From a checkpoint of a small transformer trained on Wikipedia.
Size: 11 layers, width 320, 10 heads of 32, MLP 1920 SiLU, vocabulary 8192.
Architecture: LayerNorm before each block, rotary positions, biases, untied embeddings, attention and MLP in parallel.
Training: a variant of Muon for these matrices, 336M tokens, 10249 steps.
Each number is 128 + 32 x the weight over its row's rms, rounded and kept within 0 to 255. Layers, rows and columns count from 0. The size above them is the row's rms in percent of the matrix's.

# layer 3 MLP down (transposed), 1920x320, rms 0.0332, rows 1724-1766, columns 80-159
size [104  95  96 103  98 103  97 100 101 104  99  97  95 104  90  97  91  94  97 100  97 105 109  99  97 101  99  96  95 102  99  90  87  92 104 101 103  96  99 108 103 100  96]
[[127  92  97 129 116 131 102 178 158 124 124  75 142  75  90 126 110 112 111 158 162  46 158 139 128 167 143 144  94 157  87  95 155 124 197 140  77 114 165 130 147 116 111  82 157  94 148 108  94 114 135 136 125 125 139 105  92 140 169 151 105 137 126 184  67 207 131 153 160 146 131  70 115 132 154 120  71 164 105 173]
 [115 137 116  98 128 159 110 134 124 151 120 157 107  97  91 125 158  68 143 136 115 141 166 159 118 146 147 163 158 121 173 133 118 139 130 151 156 127 161  99 105 133 173  80  65 126 131 150 141  74 109 183 107  81 139 134 147 148 185  95 171 145 111 120 198 150 139  89 140 122  82 133 137 126 114 118 102 187 142 185]
 [152 172 121 130  83 104 146 197 151 115 131 103 128 161 100  71  70 139  99 109 114 129 108  21 118 173 133 167 132 137 123 202  92 147 118 127 136 141 139 156 172 129 149 115 130 122 181 166 125 134 119 129 149 109  72 126 105 139 173 125 158 135 105  99 111  90  85  85 147 123  71  77 172 149  44 120 163  96 165 137]
 [179  87 130 127 196 146 140 159 126 137  94  98 184 192 187 123 138 136 117 149 186 172 146 125 126 202 127  79 144  78 168 120  93 159 149  91 181 117 109 155  89  78 155 110 154 138 143  97  67 115 124 143 143 100 119 160 172 142 168 111 115 113 120  76 115 163 105 162 101  74  85 105 132  87  83 132 160 105  96 150]
 [196  77 171 134  68  95 149 147 153 153 135 121  82 133 139  85 124 119 132 114 117 125 136 158 124 175 159 118 108 127  82 103 110 149 109 156 152 117 126  83 183 149 116  82 146  87  77 185 178 162 170 206 135 148 136 140 134 105 129 123 119 112 127  84 170 133 139 153  97 169 140 158  76 115 169 119 141 182 138 123]
 [129 127 146 138 102 125 147 133 100 126 204 169 153 133 126 130 168 111 137 131 144  83 133 163 151 102 140 156 124 133 149 162 126 132 100 139 106 138 106 120 104 142  76 162 148 178  94  71 119  71 130 176 186 160 137 113  67  96 143 112  85 101 100 117  93 115  99 126 100 127  83 168 103 139 128 142 138 120  93 166]
 [167 116 182 111 104 172 136  60 165  94 186 139  99 151 124 162 176 142 121 125 205 123 111 142 108 120 128 162 146 138  70 155 137 198 169 126 160 144 112 134 112 160 148 112 136 202  70 130 156 145 118 131 135  89 154 119 124 147 117 104  68 110 129 161  86 135 164 109 103  92 134 135  99  75  91 107  99 175 156 126]
 [133 126 124 138 175 170 132 138 129 130  69  41 149 125 130 244 127  55 118 135 148 175 152 124 141 176 203 166 161 129 100 147  98 142 124 122 142 132  88  89  88 200 139  60 108  78 104 129 142 160 110  74  99 145 134 110 170 125 136 109 109 146 212 105 112 154 110 144 142 138 116 115 118  95  62 156 121 109 120 174]
 [135 148 110 146  96  96 122  54 127 152 152 173 123 137 113 132 149 108 162 135 163 183 136 121 156 140 134 121 147 150 174 108 183 175 154 113 141  97 110 108 117 158  80 171 143  88 152 124  75 118 115 146 108 121 124 151  90 137 135 122 144  98  93 171 152 145 140  54  92  88 132 120 146 168 109 132 138  96 161 109]
 [ 57 197 148 103 159 167 113 128 189  97 149 141 138 113  80 118 176 118 104 180 157 102 109 144 151  91  92 152 136  83 108 146 118 188 158 114 169 157 106 149  94 118 119 147 138 111 102 117 114 167  98 133 107 135 131 109 135 137  82 115 140 171 163 156  88 153 122 111 104 131 118  68 106 131  71 147 120 145 125  50]
 [110 105 148 116 127  65 106 162 165 134 171 101 158 125 162  82 131 136 112 124 136 120 123 106 125  69  92 105 114 132 137 149 116 143  54 135 116 136  28 173 116 106 124 115 123 172 151 125 106 104 110 204  89 109 130  89 107  63 132 199 120 101 158 128 132 136  57 156 182 162 119 155 105 151  89 137 204 133 138  89]
 [154 126 155  97  58 165 160 109 113 173 166  61 147 109 114 136 120 153 123 116 160 144  97 121 200 106 200 100 161  99 131 107  97 114 127  96 199 109 185 130 101 153 105 112  69  58 132 232 130 137  93 155 103 145 151  99 148 104 116 102 133  73  91 159 195 193 180 161 106 105 140 207 176 155  82 135 121 127 103 148]
 [164 119 125 112 111 112  73 128  54 154 103  66 131 165  98 145 164  68 112 157 134 129 136 164  97 129 147  64  88 102 186 171  87 175 130 130 121 103  86 121 105 147 126 132 123 132  66 109 147 162  70 153 179 176  86 148 170 141 103 183 119 127 140 132  94 113 117 116 164 166 116 193 111 164 152  91 178 132 161 133]
 [131 126  98 120  71  95 156 112  92 172 125 158 137 153 148 136 122 121 143 132 187 170 113 134 151 125 133 131 156 118 177 177  86 160 135 102 131 167  94 139 127 134 157 113 202 110  93  70 144 111 147 167 127 100 109 104 138 112  96 102  74  84 138  95  92 106 146 104 104 105 130  91 170 172 127 148  69 106 116 129]
 [167  85 125 116 132  86 155 130 166 122 159 135 136 162  96 122 143 129 111 109  95  77 145  68  98 132  93  98 102 122 101 125  66 161  82 112 133 130 172 156 119 161 140 108 168 142 150 128 114 132 216 152 138 135 141 121 121  88 136  69  70 118 166  99 106  89 106 176 125 177 161 100 105 133 182 179 162 152 135 113]
 [129 102 161 177 136  93 141 144 103  58  74 157 149 121  71  96 122 159 121 144 138 162 146 125 102 143  99  98 155 160 174 158 198  31 121  73 127 140 127 174 141 173 103 158 117  89 157 172 149 182 120 189 154 162 150 134 161 123 136 182 133 189 129  98 119  58 134 153 130 120 157 168 162  73 115 152 147 179 167 107]
 [ 87 172 148 154 127  74 137 150 166  67 140 142 121 162 184  86  83 124  96 120 130 118 158 127 117  82 120 151 115 130  89 163 138  98  97 138 152 114 143 110 129 162 146 111 111 191 126 128 161 169  62 102 117 117 153 189 122 148 118 124  88 144 132 102  53 120 174 133  91 125 114 154 119 149 101 116 108 113 177 167]
 [ 81  94  87 137 120  84 109 112 142 124 129 140 123 114 138 126 135 123  78  78 114 104 129 118 152  93 118 128 104 170 134 117  98 124  91 142 154 128 153 123 211 137 116 131  81  89 163 140  89 132 158 130 118 111 128 120 188 126 133 148 103 240 134 123 104  83 135 163 123 133 150 132 100 139 106 101 129 113 122 171]
 [139 182 164 115 158  91 130 128 177 115 114 142 139 132 106 128 181 113 156 127 153  59 107 132  89  91 121 145  86 130  89  71 131 195  95  89 180 145 115  74 166 155 169 139  91 126  72 147 162 154 133 216 177 187 107  44 153  97  99 160 132 165 133 106 116 168 103 119 134 119 134 148  53 119 136 139  83 141 109 120]
 [104 158 135  94 169 156 173 140 152 177 129  65 119 171 121  67 163 206 146 132 152  59 143 101 145  87 148 127 116 167 139 116  82 122 142 132 108 171 137 108 188 136 131 150 137 125 138 194 119 167 140 106 113  94 146 106 111  84 174 102 153 143  74 110 152 125 157 118 174 143  98 160 145 129  62 143 143 130 151 118]
 [118 141  63 147 105 144 174 136  83 177 102 158  88 144 110  96 155 133 139 172 121 169  99 142 111 111 157 145 132 172 135 121 142 164 102 141  56  75 153 173 142 143 127 123 121 120 124 106  89 107 110 108 181 112 133 119 106 111 140 126  75 171 162 171 114 137 122 108 130  90  74 125 122 172 111 110  85 136 135  68]
 [100 124 161 135 149 110 155 174 158 103 120  62  84 187 114 121  90 141  82 168 150 143 115 110 134 128 137 133 108 153  91  80 128 176 112 154 168  74 132 165 117 116 119 109  93 169 152 140  91 148 127 150 100 103  89 141 124 116  91 163 139 187 164 103 161  96 168 104 104 105 160 135  93 155 130 115  95 105 109 143]
 [161 162  70  76  93 151 159 160 144 171 166 160 126 142 150 170 170 124 112 136  76 124 124  98 181 128 122 161 113 154 104  99 148 161 192 143 110 111  82 147 174 133 107 169 137 157  73 195 151 188 159 172 141 128 147 131 133 146  89 146 111 148 179 144  93 131 157 103  94 177  86 101 166 153  89 113 156 133 113  74]
 [122  85 140 125 158  48 107  99 137 128 132 117 130 103 143 161 177 191 113  92 120 121 110 107 158 136  93  80 157 150 117 128 159 101  66 141 113 111 118 124 150 146 121 133 116 147 126  82 136 160 103 120 154 188  56 135 137 127 141 131 136 156 144 115 171  96 173  93 109 104 158 179 180 116 161  87 122 178 111  91]
 [131  65 152 136 151  91 127 144 141  83 136 145 154  84  99 140  91  70 136  80  91 138 130 135 158 150  65 169 116 134 109  49 155 160 105 115 119 152 127 169 126 125 119  99 184 181 135 146 180 110 124 136 163 145 162 106 130  93  78  96 163 180 108  73 114  94 112 128  93 137 122  99 123 127 184 129  87 146  87 161]
 [119  77 137 125 172  61 128 174 110 129  68 146 116 161 106 166 136 168 141 156  87 158 176 123 149 110 166  90 132 146 163 122 150 120 101 173 203 152  97 157 168 154 127 160 114 164 149 105  88 112 107 126 124 151 125 167 122 156  75 138 177 106 117 152 154 175  75 136 113 147 147 125 136 133  61  93  78 148 119 191]
 [102 157 121 204 153 144 129 168 127 106 167  75 158  98 116  90 152 124 194 132 115 139  81  68  20  99 119 105 166 169 167 136  78 122 159  91 153 120 101  50  77 118 141 152 126  79  81 123 164 121 158 150  62  98 164 147 172 148 152 111  84 119  98 114 150 114 136  88 156 149  74 174 125 134 148 158  68 109 140 128]
 [154  58 129 116 101 130 103 122 133 106 133 184  68 170  63 127 147 116 110 112  75 166 102  96 170 109 153 135 131  86 109 134 155 124  86  71  91 109  91 141 150 120 142 160  92 178 167 172 145 118 135  87 173 174 107 106 115 125  90 172 123 146 102 117 125  98 115 157 155 157  92 130 162 157 136 126 125 122 137 123]
 [112 186 125 135 175 117 140 125 173 125 124 174 122 127  99 105 107 131  48 153 113 121 180 174  84  69 177 110 181 114 166 152 130  94 133  95 124  95 161 108 101 172 156 112 168 135 101 150 119 135 101 109  89  82 147 104 149 105 135 120 146 200 153 160 133 115  73  92 161 185 117 156 127 124 125 172 129 148 125 151]
 [126 193 201 156 142 148 121 113 155 141 143  80 107  89 167 106 166 131 159  85 127 144 109 139 128  64 102 153 151 112  78 138 100 168 143 100 134 100 117  78 127 115 129 101 133 123 144 113 150 145 174 152 113 136 153 111  72  75 201 127 118  56 132 161  73 149 127 149 131 103 100 102 121 120 138 143 134 163  62 119]
 [105 102 126 133 142 171  98 134 157 102 170  70 113  95 152 150 117 109 120 158 140 177  82 133 168 228 147 100 115 150 146  92 128 143  97 131  98 112  97 129  82 116  80 118  93  78 127  65  64 164 107 104  98 159  95  97 122 149 102 164 126 135 219  85 169 121  96 150  70 141  90 132 121 124 157 150 147 159 104 147]
 [123 183 131  92 113 171 109 183 107 119 151 163 139 129 143 126 157 144 180  32 117 133 182 131 171 132 145 113 185 136 139 129 108 120 150 149 136 142 123  94 163 131 123 175 114  73 125  81  80 118 123 175 164 128 151 136 115  71 145  80 142 127 114 135 140 172  83 128 104  84 154 117 111 118 139  96 130 130 150 180]
 [128 146 129 113  87 167 150 113 109 149 124 110 106 148 140  99 120 109 102 103 154  78  99 126 142  90 139 124 144 130 155 168  92 142 107 131 193 108 116  93 201 148 145 139 148 138 114 147 137 157 120  97 131 109 105 119 163 182 147 141 129 126 118 125  96  81 168 103 181 149 185  61 159 140 115  94  77 105 138 148]
 [220 103 158 113  97 123 189 115  77 102 199 134  93  89 125  64  76 152  93 114 143 128 139 112  94 105 147 127 180  97 192 106 120 100 108 172 180 125 141 119 116 103  99 112 184 160 157 124  64 124 152  72 127 204 123 144 161 174 111  90 222 125 143 140  85 111 163 124 138 121 145 108 150 174 115 173 114 125  73 142]
 [ 91 119 115 124 100 130  90  91 126 131 101 129 151 113 125 114 168 102 163 116 134 156 145 114  84 129 125  89 201 143  81 155 134 108  94 102 111 117 105  83 140 137 125 152  74 109 158 152  72  62 115 162 148 184 155 126 102 144 137 119 121 213 132 122 141 133  50 166 130 103 139 156 113 124 121 167 128  86 173 117]
 [141 141  81 108 126 151 136 157  83 137  48 133 101 160 141 146 124 173 116 100 155 149 108 101 166 137 138 119 185 126 163 122 126 201  82 122  97 173 142 106  68 101  96 124 121 146  37 122 139 112 109 190 132 142 101 147 147 139  92 125  92 151 110 144 124 111 167 120 130 164  94 185  93 141 133 129  62 112 111 107]
 [116 167 120 160 149  80 145  98 101 169 137 102 110 145 117  73 128 137 171 139 108 157  66 104 123 125  74 170 120 124 125 154 124  98 165 113 109 125  97  93 165 145 198 116  28 134 179 109 154 132 200  98  79 113 119 119 126 167 201 125 130 167 178 131 196 119 160  62 110 171 146  46  86 106 153 156 106  77  92 149]
 [179 122 166  77  92 124 142 119 125 113 114 143 125 108 150 128  95 120 173 114 153 102  89 167 121  87 140 206 202 114 135  70 117  93 133 124 153 108 141  89 138 168 127 163 139 176  77 143  61  80 117 117 161 140 172 188 157  92 144 132 149  65 115 124 108 122 155 125 142 168 108  82  89 114 128 136 113 102 120 179]
 [126 112 117 121 136 162 163 143 146  78 121 134 137  81 148 162 137 137 132 115 192  73  61 119 143 110 132 165 105 157  99  86 134 183 154 108 162 138 119 120  83 106 126 183 148 136 154 123 112  90 140 158 146 114 134 145 102 125 107 110 184 204 107  86  87  38 166 140 127 100  96 148 159 158 181 139  91 113 101 123]
 [127  78 128 118 177 117 132 166 101 194 116 101 151  88 148  82  99  86 127 108 182 124 114  98 105 140 123 154 167 157 144 133 108 129  95 115 114 129 143 132  74  91 102 145  85 134 130 146 133 124  89 116 131 141  92  76 135  92 146 146 170  67 107  77 151 137 142 109 182 165 132  99 128 199 136 102 147 122 110 121]
 [ 97 115 151 188 128 122 165 134 185 136 101 131 108 124 151  76 121 133 149  91 119 105 182 145 147 147 146 186 154 145 153 163 139 135 105  87 155  62 125  97 149 127 163 108  83 201 118 119 105  72 117 210 120 145 101 180 109 174 145 135 193 114 137 148 129 119 135 159 113 150 104 159 101 166 118 102 149 119 107 164]
 [149  87 204 154 131  98 169 142 127 119 102  50 126 151 139 130 132 110 118 125 112  54 132 181 118 134  56 125 113 116 105  81 146 161 142 141  95  89 175  68 168  75 160 151 106 113 123 152 170 135 192 150 151 166  85 148  53  88 106 138  89 160 134  89 117 170 139 132 143 119 103 141  85 147 128 105 194 128 103 178]
 [141  89 114 109  93 105 164  39 152 152 119 177 134 202 129 133 125 174 138 155 134 115 105  95 191 122 109  83 128 147 106 119 149 152 118 103 197 145  80 148 144  83 165  77 158 117  86  99  82  69  90  77  58 120 118  92 172 129 154 169 151 151 133 161 128 133 183  88 137 153 116 166 181  89 108 117 128 135  82 139]]
# layer 3 MLP up, 1920x320, rms 0.0844, rows 1725-1766, columns 80-159
size [ 96  89 102  96 100  98  81 100 103 102  99 102 110  97  96  97  96 101 101 105 108 109 105  89  99  96  97 103 102 105  90  95  99 102 101 110  93 100 104 112  93  99]
[[182  60 142  57 144 166 120 111 104 153 119  63 105 104 143 112 133 149 144 116 148 129 192 120 140 126 123 146 116 136 134 154 125 169 168 108 123 139 115 119 126 119 153 130 100 140 122 111 138 103 131 131 126 175 148  98 138 188 162 150  96 147 156 139 139 116 149 147 106  83 129 193 126 134 167 111 126 134  57  87]
 [ 64  83  98 142 144 187 139  80 117 136 150 163 132 104 115 144 135 125 185 128 131 120 127 146 146 162 141  49  93  88 106 143  76  72 149 102 109 164 128 132 129 153 107 123 125 141 118 144 164 102 183 120  85  64 131 105 141 108 104  83  82  91 148 154 149 154 126  89 119 102 171  97 101 169  87 107 123 139 142 119]
 [104 146 177  70 173 134 209 158 112  89 114 140 133 184 135 141 125  88  89 132  85 164  92 112  55 193 134 128 128 120 124 118  99 125 174 121 134 178  76 159 131 151 127 108 114 170 106 152  95 170 122 150  80 130 130 164 109 135 161 130 140 127 128 107 146 195  63 147 115  89 116 114 115 134 148 131 102  83 170 141]
 [120 174 107  99  94 161 132 101 145 168 122 121 137 123 130 107 173  83  99  98 104 130 156 111 155 168 191 119 170 111 111 133 119 166 159 157 137 143  85 116 150 150 113 124 152 121  99 203  98  66 146  52 174 118 136 108 101 132 102 154 155  85 132 126  92 149  83 115 108 129 116 138 169  77 149 165  90 118 140 123]
 [106 139 150 147 123 131 129 172 148  84  97 134 103 146 128 126 100 122 119  78 129 136 119  84 116 128 101 147  99 110 110  98  49  86 157 146 152 107 138 140 118  81 160 171 189 121 109 104  58  67 141  95 111  87 115  83  61 125 148 191  61  71 109 153 101 100 127 122  94 112  97 143 118  97 135  99 178 103 103  98]
 [116 116 169 144 134 107 158 149  71 164  88  90  56 154 164 123 147 145 122  86 124 129 151  93 124 119 148 130  82 153 117 108  74 158 216 138  93 123 110 126 139 147 112  80 103 117 115 148 207 139 126 144 129 137 178 108 152 113 169  64 143 157 111 141 129  82  81 135 101  75 111 143  95 179 126 139 176 185 144 105]
 [139  78  90 114 157 125 101 195 151 127 114 122 139  80 162 162 130  70  66  90 154 142 116 132  90 111 179 193 161 109  72 117 107 120 122  97  99 181  85  73  96 183 134  89 119  74 137 173  95 104  81  92 146 146 143 106 154 109 102 112 100 178 166  98 153 170 113 154 126 165 101 124 127 118  94 197 110 119 149 121]
 [122  99  86 109  71 157 107  71  81 127 148 171 154 122 144 131 113 130 142  90 113 178 104 157 152  60 131 104 127 138 187 115 153 121 182 122 139 178 144 212  98 174  96 111 145  68 139 125 126 154 160 106 115  98 185 105 119 171 153 127 126 116 115  95  81 135 147 136 127  96  86 146 138  80 151 152 148 133 138 154]
 [159 120 117 156  90 196  97 110  88  78  87 106  90 159 108 102 156 132  77 161 129 100 135 181 170 105 184  79  98 142 115 128 132  54 113 123 112 123 122 172 106 167 119 137  87 114  82 103 179 134 115 131 133 162 163 159 124 141 105  68 138  65 144 136  78 108 150 115 225 101  78 143 131 141 108  97 190 102 126  90]
 [126 159 100 130 200 146 167 120 140 193 148  98  75 168 163 163 106 172 133 116 156  67 135 142  91 148 114 132 190 223 170  89 102 163 140 153 156 102 128 118 146 126 157  94 155 134 108 125 137 151  98 129 139 126 137 106 147  32 130 143 107 171 210  67 117 141 155 107 134 108 136 123  95 130 116 112 157 118  99 132]
 [119 110 149 144 127 151 134  97 138 159 134  92 115 129 115 131 113 109 126 121 100 135  48 151  91 114 187 193 176 105 112 127 119 148 165 137 136  99 156 145 114 132 158 128 150 136 197 124 200 140 211 170 159 133 140 123 135 121  95 126 101 115 143  75 127 177 122 161 154 134 162 149 174 139 110 104 119 184 142 151]
 [104 132 133  87 175 187 153 107 144 113 155 143 131 135  73 153 152  70 163 161 138 161 145 141 115 119 216 133  95 172 120 149 134 130 129  56 196 124  67 197  77 129 103  95 114 136 160 113 156 177 152 204 189 126 129 160 120 123 109 137 127 175 130 175 148 166 127  72 128 114 180  90 169 156  77 158 112 182 111 123]
 [100 134 152 140  97 139 128 150 146 110 130 105 130 188 116 170 160  89 142 111 139 177  97 109 128  71 125 129 153 124 151  92  84 137  72 119 114  34 132 152 113 155  77 155 174 186 141 123 191 149 156 124 136  94 176 103 100 120 130 114 102 155 131 112 107 158 200  97 104 138 138 139 134  80 150 132 125 147 148 130]
 [134 118 130 146 152 166 180  58 168 110 145 104 148  89 181 144  86 107  77  96  93 142 100 133  64 117 144 116  77 169 143  59 135 100 107 113 157 140  61  97 115  86 144 123 146 118  95 111 151 158 146 128  95 110  93 103 141 165 132  95  92 146 187 160 159 139 131  98 127  68 124 107 117 168 165 132 158 105  89  69]
 [167 166  91 137 109 146  93 156 153 114  73 141 151 133 163 116 113 117 149 122 135  80 102 111 138 176 132 123 116 140 142  93 156 188 142 119 163 217 162 108 139 120 121 122  97  89 115  98 128 155  66 108 125 177  61 120  86 106 116  67 150 116 157 123 100 112 132 151 113 125  78 144 158 111 160 112 132 177 158 161]
 [171 183 185 117 115 124 122 104 139 104  71 113  96  99 108  91 164 104 123 128  89 150 100 119 151 190 173  97 167 115 154 123 128 134  78 111 138 101 116  94 110 115 125 103 161 114 143 126 103  82 195 102 122 124  70  74 162 140 171 172 123 162 141 158 171 122  85 100  70 112 146 202  91 132 114 111 196 160 156 110]
 [162  90 152 145 184 103 152 116 126  60 158  89  90 109  92 109  91  85 101 109 147 136 151 114  80 137 145 115 179 141 157 100 119 120 120 138 148 147  67 110 120 103 159 119 147 188 131 131  47 107 145 133 131 110 165 107 116 100 146 186  64 121 163 167 154 165 115 131 198 154  99 160 130 132 115 130 103 178 134 150]
 [ 71 165 113 158 173 107  55 184 117 138 175 169 150 123  92 133 148 103 109 122  87 124 119 122 112 108 178 142  74 129 136 137 150  84 113 115 130 111  98 134 150  61  48 133 143 110 110 128  79 113  90 149  90  64 163 144  99 135 151 139 141  69 144 159 155 153 109  98 168 138 132  98 135  87 104 166 206 137 122 151]
 [133 134 118  97 141 131 123 151 159  98 156  93  92  94 221 181 157 159 132 201 156 103 146 104 132 169  91  88 161  75 131 205  70 165 102 104  94 148 159 164  87 130 113 125 145 114 141 131 116 184 112  86 106  83 110 159 155 124 146 143  51 124 157 113 149 168 194  88 121  61  84  93 122 171 112 138 128 144 156 126]
 [109 144 133 123  60 128 169 153 124 112  92 120 123 161 131 159 183 113 118 130 147 135  79  76 176  93 164 163 147 130 130 113 130 130 135 181  95 167 129  76  84 154 142  92 150 160 138 116 108  94 106 124  89 129 118 143 150 159 129 185 141  79  56  98 137  81 134 193 124  84 102 161 132 135 139 126 148 188 138  67]
 [104 116 136 107 130  84 108 113  85  82 108  90  54 121 167 141 161 132 110 178 147 138 154  97 113 186 102 139 167 145 112 122 169 104 118 119 210 137  97 169 129 110 123 150  87 185  97 122 135 154 123 107 107 185 101 121 121 148 133 147 150  56  76  94 150  75 137 150 144 132 129 127 142 198 174 138 178  76  88 148]
 [ 74 112 155 106  92 102 130 136 138 164 111 143 156 154 133 199 151  85 130 184  37 129 130 107  99 149 163 150  89 108 145  80 162  59 171 136  34  97 103 166 135 121 129 136 168 157  66 172 115 218 170 180 114 130 170 118 116 164 141 133 107 140 150 105 148 149 134 161 109 139 134 113 110 174 118  72 177 138  64  70]
 [165  84  96 155  86  57 168 155 154 104 106  74 132 115 152 165 155 132 111  99 149 108 106  86  96 151 168 153 135 121  67 140 137 155 137  92 136 132 108 139 163 100 131 145 140 162 122 192 125 121 130 150  83 115  86  52 113 165  96 108 123  78  95  89 115  93 128 148 119 151 107 166 119 151 109 119 164 147 135 126]
 [ 84 162 151 117 126 103 141 162 140  96 112 123 195  54 203 144 110 146  88 158 153 146 130  98  70 121  99 161 109 131 124  91 136 178 183 129  72 154  51 140 129 130  72 110 125 211 175 114 157 145 123 109 110  92 126 106 156 106  85 143 189 102 124  68 149 152 122 180 126 141 118 104 141 114 134 123  70 139 195 118]
 [ 81 102 140  74 130 112 131 148 168 102 186 191 116 132 191 131 175 184 114  73 114 134 143 103 104 170 142 118 174 114 182 157 128  97  86 139 127 154 172 101 115 123  94 184 180 208 104 109 141 167  95 117 194 107  98 110 174 111 142 145 107 143 108 143 115 119  52 152 124 165  90 163 173 140 131 144 182 121 144 103]
 [119 103  84 141 155 116 166 172  80 110 162 144 105  75 168 233 118 132 108 139 111  78 144 121 122 128 180  51  84 108 131 138 159 120  83 114 148 186 100 132 202  98 121 116 104 120 122  96 136 151 170 119 120 136 153  99 195  73  83 114 121  97 167 122 147 128 101 107  87  80 134 136  39 110 125 158 116 121 149  74]
 [166 139 102  95 150 117 115  71 162 117 126 145  96 124 135  97 154  65 130  86   2 118 137  82 182 104  96  85  83 158 166 127 193 123 150 143 131  72 127 100 175 158 124 129 133 167 159  98 161 112 117 152 201 193 102 107 127 140 113 120  87 174 145 126 135 174 106 150 156 116 149 153 122 163 181 168 181 123 141 135]
 [157 190  76 180 135 193 120 131 109 145 120 148 120 109  99 148 114 131 169 160  83 137  98 169 111 127 142 148 163  98 116 141 121 106 114  70 171 123 129 118 100 150 115 128 144 135  99 157 148 107 195 124  91 124 133 135 131  93 107 119 132 138 120 139  91 150 112 119 107 135 121 135 105 132 102  92 102 135 184  93]
 [122 176 134  85 124 150 138 187 160 160  59  99  81 106 176  75 144 111 167 115 137 188  97 105 162  86 155 178 131 101 136 153 152 145 134 178 111 133 140 139 119  98 149 128 108 110  90  94 124 101 117 122  83  97 134 162 112 170  83 163 153 101 169  97 100 135  50 125  93 125 105 172 131 134 150 129 123  83 119 108]
 [129  96 140 161 136  47 101  79 127 169 113 147  95 115  80 107  99  99 128 116 114  11 128 121 130 115 108 123 125  87 127 125 139  77 109  68 152 159 115 149 154 152  92 131 151 116  98 146 126 144 124 202 133 110 156  64  68 145 138 136  97 119 167 118 113 157 132 153 142 146 145 179 124  78 146 128 158 221 121 132]
 [138 146 121 187  95 168 126 129 112  97  97  88 162 121 167 165 127 180 151 151 137 144  91 145 100 110  69 146 133  82 191 117 153 120 111 123 125 160 149 191 149 175 123 147 134 100 117 209 172 163 188 129 192 121 195 157 151 121 100 141 194 162 138 177 138 160 140 125 123 176 134  98  64 121 143 148  98 121  64  88]
 [172 165 141 158 158 185 144  95  77 141 110 130 101 103 137 135  61 110 110 137 142 158 117 119 133 128 137  77 198 171 118  97 151  81 133 169 128 136  90 203 167  90 148 150 175 157 134 143 192 113 198 153  90 126 138  78 112 169 160 175 114 130 136  86 119 115 148  90 161 125 167 128 130 115 136  91 183 176  88 172]
 [138 149 150 132 111 154 131 103 142 147 124 146 104 113 170 176 114 127 202  91 176 136 252 132 150 111  95 172 105 136 119 132 149 134 129 153 103 130 162  95 110 125  96 124 138  41 102 130 121 130  99 156  93 122 172  75 138  99 138 163 116 133 170 149  76 114 140 132 178  87 102 132 102  80 108 109 149 115  62 165]
 [122 144 119 145 132 113  73 163  76 103 151 158 121 118 127 138 130 170 135 104 118 150 140 203 131 142  96 118 141  91 152 104 118 116  47 151 109 120 125 126  84 129 169 107 171 133 142  96 132 120  90  88 122 102 119 103 110 163 111 149 127 148 144 129 149 172 152 142  93  73  92  97 122 130 120 164 142 135  79 160]
 [137  56 113  46  73 125 135  81 120 156 111  84 103 144 110 100 159  86 133 119  98 209 167 209 159 132  67 213 143 116 187 122 102 180 157 148 148  89  96 113 148 121 121 102 157 123 124 100 163 186 117 156 129 138 151  88 170 157 146 155 113 136 111 147 140  84 100 148 128 139  85 165 157 130 127 101 186 104 179 143]
 [139 139 103  94 142 102 130 173 121  74 132 110 125 121 158 111 155 142 156 187 146 181 134  95 177  94 107  74  83 104 196 129 140 137 137 100  72 110 109 127 192 159 199 102 167 125 142 163  93 119  72 121 189 146 187 100  92 105 141 115 124 108 131 217 174 201  63 165 107 103 152 120 120 105 116 150  92 113 157 114]
 [108 143 139  94  99 100 122 117  97 180  58 106  99 207 145 163 102 156 113 151 129  79  72 148 126 156 146 129 126 100 150 135 155 176 133 144 110 151 140 107 144 165 129 111 135 130 134 139 192 157 119  61 101  82 122 184 137  99 158 138  94 160 118  77 197 121 105 146 145 120 105 124  98 187  58 116  60 124  50 148]
 [119  89 156 154 118 131 114 158 159 131 117 135 145 209  73 117 134  83 166 116  98  90 168 115 109 117 163 127  82 169 187 134  75 143 123 148 169 109 146 123 136  94 173 174 164 120 103 127 103 129 115 137 101 147 111 142 158 132 139  96  62 160 156  85 200 145 158  94 136 151 170 151 138 152 169 148 129 180 183 142]
 [123 167 109  99 145 119  91 134  80 126 124 135 140  75 163 106 128 135 146  95 129  90 122 118 102 112  94 147 150 151 123 165 107 144 109 100  82 106  94 157  94 179 173 170 121 117 143 100 196 125 116  85 130 157 101  49 114 154 140 168 136  91 134  43 109  69 107 159 149 166 117 165 140 153 120 125 158  94 142 148]
 [ 90 104 194 119 112  95 124 121  93 146 129 145 145 168 149  98 158 171 151 132 116  64 109 119 160 139 165 159 111 126 141 105 134 112 131 137 180 108 103 103 136 133 163 159 111 148 130 121  92 140 127 137 136 108 129 109 127  90  97 123 101  78 135 176 128 179  62 135 115 141 134 125 138 157 148 141 102 125 147 108]
 [148 158 141 184 171 143 157  72  87  55 126 121 112  92 167 132 133 149 122 127 152 141 122 104 131 109  88 113 135 118 100 119 134 136 171 154 135 188 111 141 130 158  99 148 142 137  61 165  42 151 150 176 103 138 145 147 102 152 166 109 180  96 118  91 178 109 109 194 112 196 173  81 145 122 106  63 170  81 124 119]
 [151 161 136 130  84 166  98  66 126 103 160 124 115 120 158 205 128 180 131  63 103 146 132 171 111 131  89 165  74 128 213 140  96 143 133 132 157  96 132 107 182 103 138 100 100 114 128  99  96 139 151 111 129 142  99  94 129 124 105 166 120  91 145  52 158 139  87 126 171  94 116 142 105 113 205 140 149 153 142  98]]